Weights of a small GPT-style language model, trained from scratch on English Wikipedia.
Size: 12 layers, 6 heads of 128 (2 for keys and values).
Architecture: LayerNorm after each residual sum, learned and rotary positions, no biases in attention or MLP, normalized queries and keys, capped logits.
Training: 935M tokens, 7135 steps.
Each number is 500 + 25 x the weight over its row's rms, rounded and kept within 0 to 999. Layers, rows and columns count from 0. Numbers have three digits each. The size before them is the row's rms in percent of the matrix's.

# layer 5 MLP up, 3072x768, rms 0.0172, rows 1677-1705, columns 672-719
096:502498542489492472472516475522482468451455488497502511511519497505510484468504477490496533503500477504514484441502533516448491515497491455504446
096:489493483529487534514502489488538554499463509481525543536497518486493513509490489464517546476508477507513494502518484518494519444496510505506494
099:496503509497490514512487492518484538517445533541484454506466501464462460474531493499466494435508518532494475512503499521492527523487495491472506
103:461479498479518525498527501510514480507498512479493515529451525512575484483508524475495485497477516512438479539529508487476511535489480504513524
100:508490516481464469496490472509502498471486495504500498513499497514514514467503495479522463484540488501487541469533452503524525513489456522487472
092:496512543495468502469471494474535464516491543529531498541496512512450478463536473495535522539525510500526459500438521493551508503436491457473529
108:511489485522506504498500514544466471501496564517482519514493502460528544513493508524504495518523479468505467541552480509481542482482484462495506
093:493475543492488510524514498528506499482511476439492474482494496535453511451525493498505482553480481488494468493481506551505524497534459492520487
094:505466505443513503515482524513483535507480486475477511498511506499515458451501537477512491440517449492501518493534486486452481467480517465553491
101:476487517516501486486504498508505507488478464498514494527511487489531523490506484511522546458494473505510457501535492490536493522511456487488494
088:480490480478517514529510470501530484494525491474482536505487526458513549501471495491498468461480479470547507530516478487525498482473525502478491
089:495525504521486485480515483482496497460487536505509538480540495510463514524469479484497502496485475528497516489488529518512494438525502483540493
092:506518495512483484492495473483508478512531488500489505498506493462444470514536484508508511486553443491476516470461491485488505507471566545493468
093:524488516526468477497509484481482541496508510518493541539482469519504501480490505507528501479479490498491492429511489504505505504467507459502534
103:500437459524469492494492473548504493497480511524466505508518467506462505472530513541535479501479496466486562480521445490527503480533507468484484
090:534478561519471471496504511521509497515559486514505537444489492485503443465541517455515462482503488501479528472511498506490567477479496513474482
113:495504499467506490490521472527476518504453465522515489476457521501496462523491483476460494537458518483481543521450443498495486511511525523499484
101:505504511497490495486475451508525497514454478477502481490506505518515458465462516528522527509485505482451498550530443506527554513516514478497550
085:518516509421490524507493504498514496481472508461497534522494458520483492493482481518471532475514515498589464514501453475501542523465514480523525
101:474502513476500470522497482521530528479495487455473481543534488457470515478533466510471522456478466497540471516564487506428479510512513484486461
098:524511489531488504491515476486497513482506541542483527519484489483457533464516513468498515513511505514514511455524472493525505493471421472475503
104:468496453501453494505534472497498544507490517442462479504481500500519429533525563544469507557524481460498513508523497443470511492499483471463492
098:480521524483492493500450508528458516508491517543499483511503520529501480443508502538491483503448522515519480480496482460518516496505520525524512
099:496494478516493537498486479481555522487529477523515547480511472523500473488472456459492499509514504511518519457507516494522526522495526537478520
100:523483490504521484515500464472461500480512508511479500559523525497481490499506495523563472511493469480504488503512494530502484485498477481483536
098:513498532503514541512511508466456490474495501502484553524509512486508521507513447532495483496475522477484504490517485518502498522522486525470481
101:503493527505517500512486479459522510480503507480497488510533518480528480454560520482474522491498506478516466497493539499471493519491469533539486
098:437449472472495525487527489494490470508507500510495491495459511503510498479508483470489503521479519519478516565523490511487522519534534541551499
094:479485448484478509505492481526521485482475515474488501453514497474571488476499508490474450503504484514479545491527480500468520461470504488487476
# layer 5 MLP down (transposed), 3072x768, rms 0.00885, rows 1677-1704, columns 672-719
098:468498530495490473499531537487505456520463504510485500520453482571476498482476505515499538464497497507481511514506529511455491466493523467470488
102:490507531484536482514467531502464467478491508468493536545501505526502512503462492499481483479501543486541457491479496508505504496500542495507569
096:477488522499466444475515471526459489472503536541443492487502484520512473517491500512491493552490495533468538477491474470512512517498471479498478
101:495476515503509471486454493478514472477526487541491548490493457535518522438532528472474504516531538507515485486496526467500520500503510511471502
100:493487539492523466499486477537468570482490513505450490486463507497498463476531516491504508514459527517494480520463488527552525482500471473534503
095:514535463500529526510509514510490471475534534503487444509533528483468531521510549518513495463491506472517462518535479474489510517500478496485491
111:542478490469506491527462474525488526522528549510480494487470465495487518532514489491504543512490517490459515479469502507506468530504506536517516
090:490497550516534478509486512488445463483496472502507519476506541475483500480488548466542475494490495494539467478463486513491487485479494518531541
098:526506486525522488492490467495485487557492539489539487490506498471492509468496510493507487503487527505487465523505468544506491517511525484509547
103:504504519508488514527485532488505480489470525505495541483477510509507474513479516479503531506461486495472498504540506480511515506492519512525470
091:470488521535472497510490484514492545505480505455513465495510488502512473494458470481452513508488476489487501489518502516495518466518491465522468
087:515483508497508535474485541496513467455517521500502514476514488472453473471508510554529487506483494522492477490510529492496479536467503527512459
099:477560515524520477466464449499502542527522504522493504451512493517508509508527505476482520550552490481493515530503515534488475463521545466496446
099:497451515478481518525511485530534533499472552454509509496484509533479516519496505527487525481449460488527543520508473517512523486516504518474503
093:535517501478518488509487503510490505494472479493513497517474457473497528512488506493520452467494506434516500497495490494527452517499440501496456
091:479469526566478526466521476537457480511483548525505482532486488510449530491526523542549480493470488558511510502492476499533465496529513466516508
110:508503473465497462494493457540501492485485474521563512469547508532534505479498500488468493501537496484505494508474462501522481497490492498513492
094:502520510496512482547509526531513494489452500491471529449509485488476512507493491453543496455541517491535470489470490529471488517526500521530474
091:508496538490510498493494493477473501448458490500450473483450518473414522491506477520471497531500478520505515485537531498489505501524524512494500
094:468483499477522489508490466488488471504543527512527490500488491501496465499496508500455484501489511502496456468477505495516503506518475509509499
099:507474499487524531515492498533490492497475490515468498480533556506485491513494551480550477500498501508458448441500528453518560535474511509481530
097:502522502451497451508473518482489483479506530492469451519482520533462503516490524533496497524493490452492504524503496526506481513514471485559542
097:480482463545511533514476470530505515437460461509499537496462470511478542504524522524524499478527514491510503515505458508518534538494494545507544
092:517491464497531489510522534536463502505464479543504487484503505519540479491518511492486509479467470464511503498512494527478478520504506529492508
089:481486444523494518473536506485539505516507482492525488530512522505515541490533492522535517517489523530477486500514534466472495520491483491526468
094:509495476478545518488539513500519502472467511496493489508532506495503511497476533508505481494516530508482542551501521547481534525464521489501458
103:436482497511485488438512513511520459523500454486491508523505513491540543507491487473548505505523551512459553464535528487473478519511492509467523
095:503524497547479507576479536506509535468501455544492499481488501460522519478481500528505503505518550511550438494479532479480504514457468485535526